config = dict(
    d_model=160,
    activation='squared_relu',
    norm_place='pre',
    rope_fraction=1.0,
    parallel_block=False,
)
Each number is 500 + 25 x the weight over its row's rms, rounded and kept within 0 to 999. Layers, rows and columns count from 0. Numbers have three digits each. The size before them is the row's rms in percent of the matrix's.

# layer 4 attention key, 160x160, rms 0.259, rows 72-92, columns 0-159
109:462495532489524456534509467498461484468509493496504483532500516485535485481490491444524478538473475483517500504505445552465482431455530514533482460488489441532451509495510493495485478533526501509514462500526513485551512528507518486490474475480495499494498480511464527498492510482514490471517494505518476497518479499457512518509494477496504520476482499519528517522541482498556528517468496501553467519473520467484510515479466484533535461482463484519489501497477502503530552517458514
118:498533496507514538501505489491499484505494505509527544496496470518503505488535513521510481485483515522468469526482506488512514529479479482478526483462495487521490486494462507549483461528464531485491486508503478495515525534523537468465514469470490447513489526515474514463493473476466530513490485503501481555525470465525569508508509520500473501490523545464519433447491518504496506471552515509463552523495496480455534474502474489483544503476467489490525523519482469472516523460547520
107:500502481435504523470483538501536479523502558495510500459460493471532513505495491456523454466482464492527588524488532509490492516511481515484530527473498527516499503482496490496484491535496507448461534525517498484503518527536480493520538521497540482511519492475502489516528532465532510541524491467538519494477524491449519489465509499498496496506508448486527474515498502517555518516504459476466454518499524506503468496503484507519479444503493523461500495497457493480477497528507486
103:532484521496500520499481476507517487513532538499491535484525520506491481524479527495503466497494507525550519461488521454483526507465512500457511528536508499463513489477495486484499511527496481489508491452494465539480470507480463440501519510496492467509509486467477475483482520529509526557510540492486504498522521478462464522483528507491504537511533437494467517517411492518494548544549506491518551499483487497489514470456533491513464492490521533463493506502453498470499514478493508
110:531520510496496509518515521506490493468489495510487495522483517462543559557509514509537493481501513518460486520527469496494459542442507504494487522516561507515524517488489550526488472432502502505502493519487522503477505493517494531544506474475482520480471493473485448491481504479500518551513475532519509539543513502490494550466476534469506474517520463504518519477497486539524522497511488456530527523479571487519479484507498541546514512533495486476527534516489508461519490494510500
114:517477537495483520505473543490508504500498475532483441482472520529496495507463502477503512488514499443517467499512537493474515510458490485536517518555465542559505494454480509486522469461507471496493496519504549472493500482505454532509491497524513548548486496508527494488493521508577488470470524523512501471498497494494539501483495466487540553466511444545521503469507505513520498528473491505484464484545523489519494500504467474498486480540511501504509496509502450528457499493488492
115:480475474502516532470481514443496499539506536506485522543516480528468501479516513537484487548485508499524498490526511505540489480526510514499507526497458526485516494511505484467518511521467512521482490545522485478481489537467553553498501510536493476490544477497556514521517411526490524511484505503492503495472459483496507476516554479533507490519469512475527524491531467456523503455524512516540534460515493502503510489522489441490531498529486489483519474529507479477453515492503501
106:495472466462454505483510495507505495510485491510473514436514482511521512491506491442519484540503489501482467483481480478520456531470547496503481524500525510528456481509538488531523485478490494480493510497478530546494474464521521474497448454536476526552476512529538480506472519546505522495493482482500473515485519488503531507530486497492555513570525457479464517499498540479508488478466525489509507519497515506501472545494504508499492456464539519490476509496481501479520488574502509
096:507503527471488545456496529516501482492503475490536508516506537460516500465494516515497512532474521523482474518524507524481525492491455502488516529505495505555500516468493513543484519457521459507553477492480479447540491467483509476472551494517523505498526542532505501517494514466498509472462467535477460543510507507486512537526488479531504554466512524512494520535512543453509516486505520527479464524518481506543523522479510526464497461520535484528476491510527479519523458481505542
090:510493522475479518492500536504470493477479487487567509524498481479433490453502493518559517501503492520492487516478540549478534465488479544528486480505523492550485511501502503525504513488484463475540449521465526483479510495464521469493517505520479506472522519499483474483490502504485490489498474527497492577530511462480496547485522470533492532489528492538512518513520527481464508532512512524514477549484494511516460504487508525491524472521486493542466466497518492506522489471456555
096:495543503471527539546508496508532518469515489554474522436524517526474493514508513501458500511501496522513526500483470507541490510483508497519540496504497473452538478489506470451505502562530485519472507522498501506522468498485481537565484495505520504525541502470458481520445517534528524499514519495486552465485519532491451498439494487475512453466475442484499494468477528498542522497510475497466512471486500513492488480534512486511462514525507509499507507522482493504483498482484489
100:489499506498520480511478488534445506462466504446502479528502477515495510501471500477533506460506491509500474472524563501492496506484483486498490462478502489537499519486472515500486525498497476530492460509503515516495468528488498501457518470533508488507493492529502535489505490406497445512522434539524503552514495466519561501463480477525461523521478532530548501496533489465533500491520514465499487517475464489475499486525510494458553496500470505515503505496506542505537524492498529
091:486509477520525458507496547477536524554529466464463541501526489496512495517503487454463460531504481532499520498470479491492464560477489515480511507482490466426505512484532449492496510520529531507481556499525519454502495493518513516517471539505517494496545507477488483569465508498522507508494496452478499468499533522444491490519456465442532492464483453502464510495505482507500493470472495490523508477502523509524486513503519487501502508496508489495480485486482486524472491518532505
095:498469496472467518493549449485479483457517508514466498540554491494545462517507487496495507504521547478447484502474491489493554490507511473450476495510553509495463512482494487511504519539531474505517504487504482478531497467479506526501494449535470518517538526502467476469485465446515513563464522519477502491497503502471520507481469507482508516542477524513496501502522510460546504487495540479497502499528490487501505505505450501500521454539487528514502494512515537531483456461500464
098:506506538476487513502527469526517493512527493487512525458476535499468492514506515489496494557488488490502529498493537523532522496484491496444510526501490541542498484477534507541476488525492482493507524505491514472486508514499485488536524513514488449503503508460502550522492500453489498520444576503512513509461529536472475505495511513541515481443506548508492512557501522507464493514528497455464502519522507464505524475502480555504514463477496478478477468518501490498502470454511433
107:509486522500492487518533517529514504509475530438517478487493531503522449525524486536488505529517511497495490486506537528476469422470490547508520520478500473522551492502502504480484518472439504464504503516479496488485486530531493495529526515538497495521522518545523524502524470479534486507475514478508502537479517428497510508530493446506528495524485457485491520541518505536470511482521497548564502506502508549473553530512484473493493514500537513505513501482526525524491494497506534
113:525533509492509499477507486525476492530505526498502515463478506489477437485511529475491502508467454470509522497504491474503488513481469454466510507521494476444471499487466480503499534528511495497474542532518505512499451533472462463536479534476530509488510545505490512543469508526485477509523589454501498454483468545485488467484496549513525460469454502499499453511464500481482487503502473488489478527496513478495497479486533521519458509466510472515488489545459497507495490497514506
114:454496521505472467511455468511472475495490508483451508501499491547534562496484499528478492497519506551489485496518489465532499518496518501560492513489535517509485518542502501497493548556510504480514505501535495494528478515472497468496470496483523466509507523518539520547479511490491507525532466496498479490526521473510520508520476520467492467509513512462506490516478548504543476509482482492459487492505491477477471444431502501482534488502501483501496557485460528481555481481512558
104:505450489492461517508573518514530509507501511525498541521509479495518484521506459490471494523505484497528471480504490505505499469459505490544516473470468471508535485500490478499501477502512495486499518510539481489514459458457431465479512517506540489533511541516470491479521532494546468478532522514457542471516510499459466511533446535494491458475467503528469545478471533533475467503496531471500477524504503490508488489495453496522482494520515493550505497486466510521491467525505492
102:480446500505512520484516457512499470482490501475431509522473527553529514458506467533511497497494504482558532506473513535515553508482546506536473518491497471507472506501520477476502500498500457501486476515497440510474518543529501500503509520520503491515514505544471503543522491493519499509537512505528532496521510482505506551469502534510503473478514522557525504469462543464500509512490474496453544481504517505505521492463477465453522476514478488545479480526542507523480518479509489
109:521469536494486551503501530582506523486470488503488487464490516507490519513513464512473524514484480433535493490503511508494540502458475483537530509510463492510511441474512506489509549481457505477472530496530504556435473492495498496498463501471516506484500456494490507483463512494495479494464485497463474471494520507496468511551487487487547466476493470497498557529537529447506535500485506498501535468522483506487519516477473493536479501514510504501496514515507545505498471485521485
# layer 4 attention query, 160x160, rms 0.264, rows 73-92, columns 0-159
111:478477494466509508479473499524516535482442507516528513512517526506506507438488518496488507506508478459468518479491487508484473495524513444495477503468498511531535485504476522487469495517489540471492501545490509486491511468549434515522507477516476484474556519522509489507503484530509492521467545491485538492485478504540450502482473481535515515462490541514532510514513471501468493500527474510439510492494476515520492434502489554483509516457493515521529561486505523454482520481486518
100:561482475522472476475502514482487520486451491490530489537517501481473488508471523514529465486533509502453497469491480548514467523500552494499494475504521458503519494505516511510493552523450471510466522477477495506477521480461511505495510471487520515508503518533508499529509495468513453516533514529499518473531522527529473464475492514494504493512437471527452506503521483513466488490485493529470542481528503472492426517523505573506514492498467522477546473519480490489497464518503522
089:492499511526500497545504463513492517481524467521520487503549512453515541475499482484542480449514487476498499486504473543525464486467504501516487475473522475501447527496472453523479494456553496478521453474482476478533546473477499498498509507496505499484472509533475450481506504503489510493515434465490502474503467527471548513513480473498455479542512486492483523479486487508507484501496506475483534562505466503487489494493501481503518451496481523430505530533469455502505487496499495
098:527514520488518504523572554493487529513435543524502474503472501456465512520481505479509495469527500508483508503498513441513487489472523508473466482470505505564527530493483477467467503502491496511495514500499523524431502492483471494495503522548509484515516477504522510525477467518480487534495492510503509486472533502529474500486536463508502518517423489496470493539478491483509462521512519526498464522516554537505551494521500521488467501469489471542495516473530464524501481522503501
102:519549518480528484538499458485483451502525470495469532510489517512493515515506480455538491494473502527510493474472530485489527493502478509496512520514506492509478540461479503490530495509460544516514487481528474435572470471547505508513506517501511459486485492504496488544498494509510519492470520484503433511538495494517473544543560500543512506482499481518494556500530447495514514471495515518512504501503518496483514506516504478497490488524493498558523453500443478456489495491486468
100:480511520504506474528476508454500515456511505496496475525506527552491512451505506466527507495466493494524508501517512500494579486507534461483516552562520500441478516482511460492465519498529471516522493460479469498529525549489497478514484474504516475519483479472437499525508513447521525475482494545498502454491526488523463523481493550505479521505534465506484490499474498515534459511502467485483521501486484510493510474492555473500526477540508479493468504480527506522514491498493469
098:488478538500491471530515512521485503513479519470499488525503511494521447500483482484488489529461504472496546516513513487436448503458483510472466435437519500498494515507479508487495515516525523498474481504511485461542534558516491480504482524521479476507523509501512503530452498471515457534505495491503504497549462510496495536467552429474506502462481472507524514539495529510534504496508508481501482461496474527453551497494500483489457516507506476505524494477486503490483475453472508
122:464526507487550468507480512486490506495439493474470462481506440515503483483516519498501510465506480495490521502498503522505449504535450504511509488476534519463545508502473445476494499530514529472527487539442439467554496488482498508507465483534520480471504501502505533531463455505485521514485506509525532530512461481482496493503473501540509513537531526498523501461493509507501447531518487512538528518549469502523501518484464491508551505474502505528500500516506497514550508521482506
111:465532525463509491507480534503490484485465497472472451506505457537491503483509547517501519504493467496464536521531487508456448504540481489502515494512537492534518523503496496487548502516482512491566478525482439466537498481500468535479486482571519460477505485524530516524449494496465506503450506500504522467505485447494512504507515501523479522521514504513522525495509510535536477508543504510487511477542472482513508507471454451494510480485521518517502542501476468523512484495486474
097:489484460488492498498507486507507532483517505503494547514493508467517523566533482510464469471498523501524479497500505529541482522517457504478499468506482479479488505487489506535439520494490481466472534498488468490491469512496527471462491497464525527488516461484481513456518500498533528492525460488516488523501496455488462498514489494479509473485490487506461555522502468486444466489462477493523482538506539497531507454532483557567569497484502497504508506508502519456488526546498504
096:456519513514503485482510540512512488520453498542457488513498505528473503478449553484520523522495498482532494522535480462495509500506500468498530532535553497540484521481524498456476468491478485506505501542498539528454492498483502511487484480539502493532477530455531457523505500461471480522462531551530506529487486533558517507500502490480469518520462477509449505470505524476502492496519524523492521511465485532485487539509476522527462489490517508473502467490544516506470506489467463
089:510507443432490488513512473491528489509499485496524537514496485476496532542490509525489503528481483514493456506519465537514572511505498531528520478479510449476529445457513501561486463504494482511466528494493464488530511517510513488493515501474506511503525494530494558493451493486482513522537472496510494445464533509467476474513486546463497459446516508514511509482522483520473493505481470478497507498490543472533502519519516526513528458521489540481480480504484479495504507460494483
094:540498539517524506480423495507515473498480511489492519484480544504510471489494478559490495445512511494489527493490533480533501504522466505505507495517475537566512492521503470436482522492508537499459481515490516516505462485517491443506476463473534480537540539475498476507517532521516461492512510509481520543533491529514490514446474470514512517465496481498495518507460502478510455465466508498515484506488482550517508467521480516500490486505486523515545495503509506429518486492512520
092:504462520481465456490492498468527450510457516494523475515476514526477519471457488548519490518524509479475494474516485467508481515480470514539523447534494464512512528500503542478509523492473499529520420456494487485489498489488493503444494510481483477502506513514487488486513469514489500524477510525465533483521511508495495535538502483501470540530518542485500520479495509494475525456518538490442503500491527486515541517444519455480470541476452501521520500527524497523495518460497519
089:506498534488449513480482466494497488488528471523442517467482549484511513455472509548567505480533490490465526489510481473504458517515503501500483492531522498518492526460496458505520515487511495506514463488471514535524520476534481521495549486516500522524490499513444521503491500562498559492465504499497522479504478484489516505404462459519542523503497494467476480506496495490508477506486471521495530467508503492469501499505522505496473575498466510516475510481511494498503497497476525
090:535457535433492528529510468527503540503442498485563494482515594522526499526477504523517481530521523496474528518482473481517474519505498464500511495540495487500511488497500513472520480495467517494485471502506546509503478472518484497523475490518509508457532452544505506511489476505533474491474474515508543456463515519485484515510479513487521464514499481481465548513517527517528525509493537491458510498491511483517497483455506514516455485494470453496544513504498488490459479492490476
099:542518467519503527487516511542489459476448486531491516506509485473550503504528485504461484518474506508491483505472491476502482501474514509462500482521482483526493500522508512532515560494493450513470518572537492523493488532480504497528457506494534539491471522494531518509494485552521477515529517463506518530531511507512497485455494499489554480504450494514511519482485538468508493430480528518444486513504508487485513481512484512497434518505463513493494493517492489528440503485521538
093:516529532470493537523486504499522487521551483452532470484480508521527488503498533506461516440525443508496475510515495492484490497505502519500493511499489463528510511500478517480493515519515542494507514465423469533462501460529458491524505503489535512451496526538550503460481501522475526486470504493529484500521461485526528478500494462470538525512532509518489493479504495540454505489477456515458531539471503502551543479487497538482490559492497511489492514517483488491484484493511479
099:519466480479461537495513503521509473455523507480526513569516510528485496513481526505510513515497466507504505468495526477523465483497484521534520553525493502473499555527486504483521515508483459527485506506488505487508519455483509502499460497529524493518518476509500449496487479517526476510462511530451487495520483450482532519535513508497556501477520506516519521492480498488488490456532494488459472527492506492486533432500482496476524476495504511501458439483463558503485489458467443
096:477478456506520543487500525438547502552514473484522510512532493523505482530492500547486532513535503494499470485488486483482507525546451513508527497480451468483470506483482520527503470499517509521454515477469480472484493536490493511495551533507491503547477480494491483478490513490509541486540421453486510504485481482474497503475503503507492509466509501540514476513485528502461548516483504526497548527492514499500465525476548508513523513511514514496466497519489464440514537497465477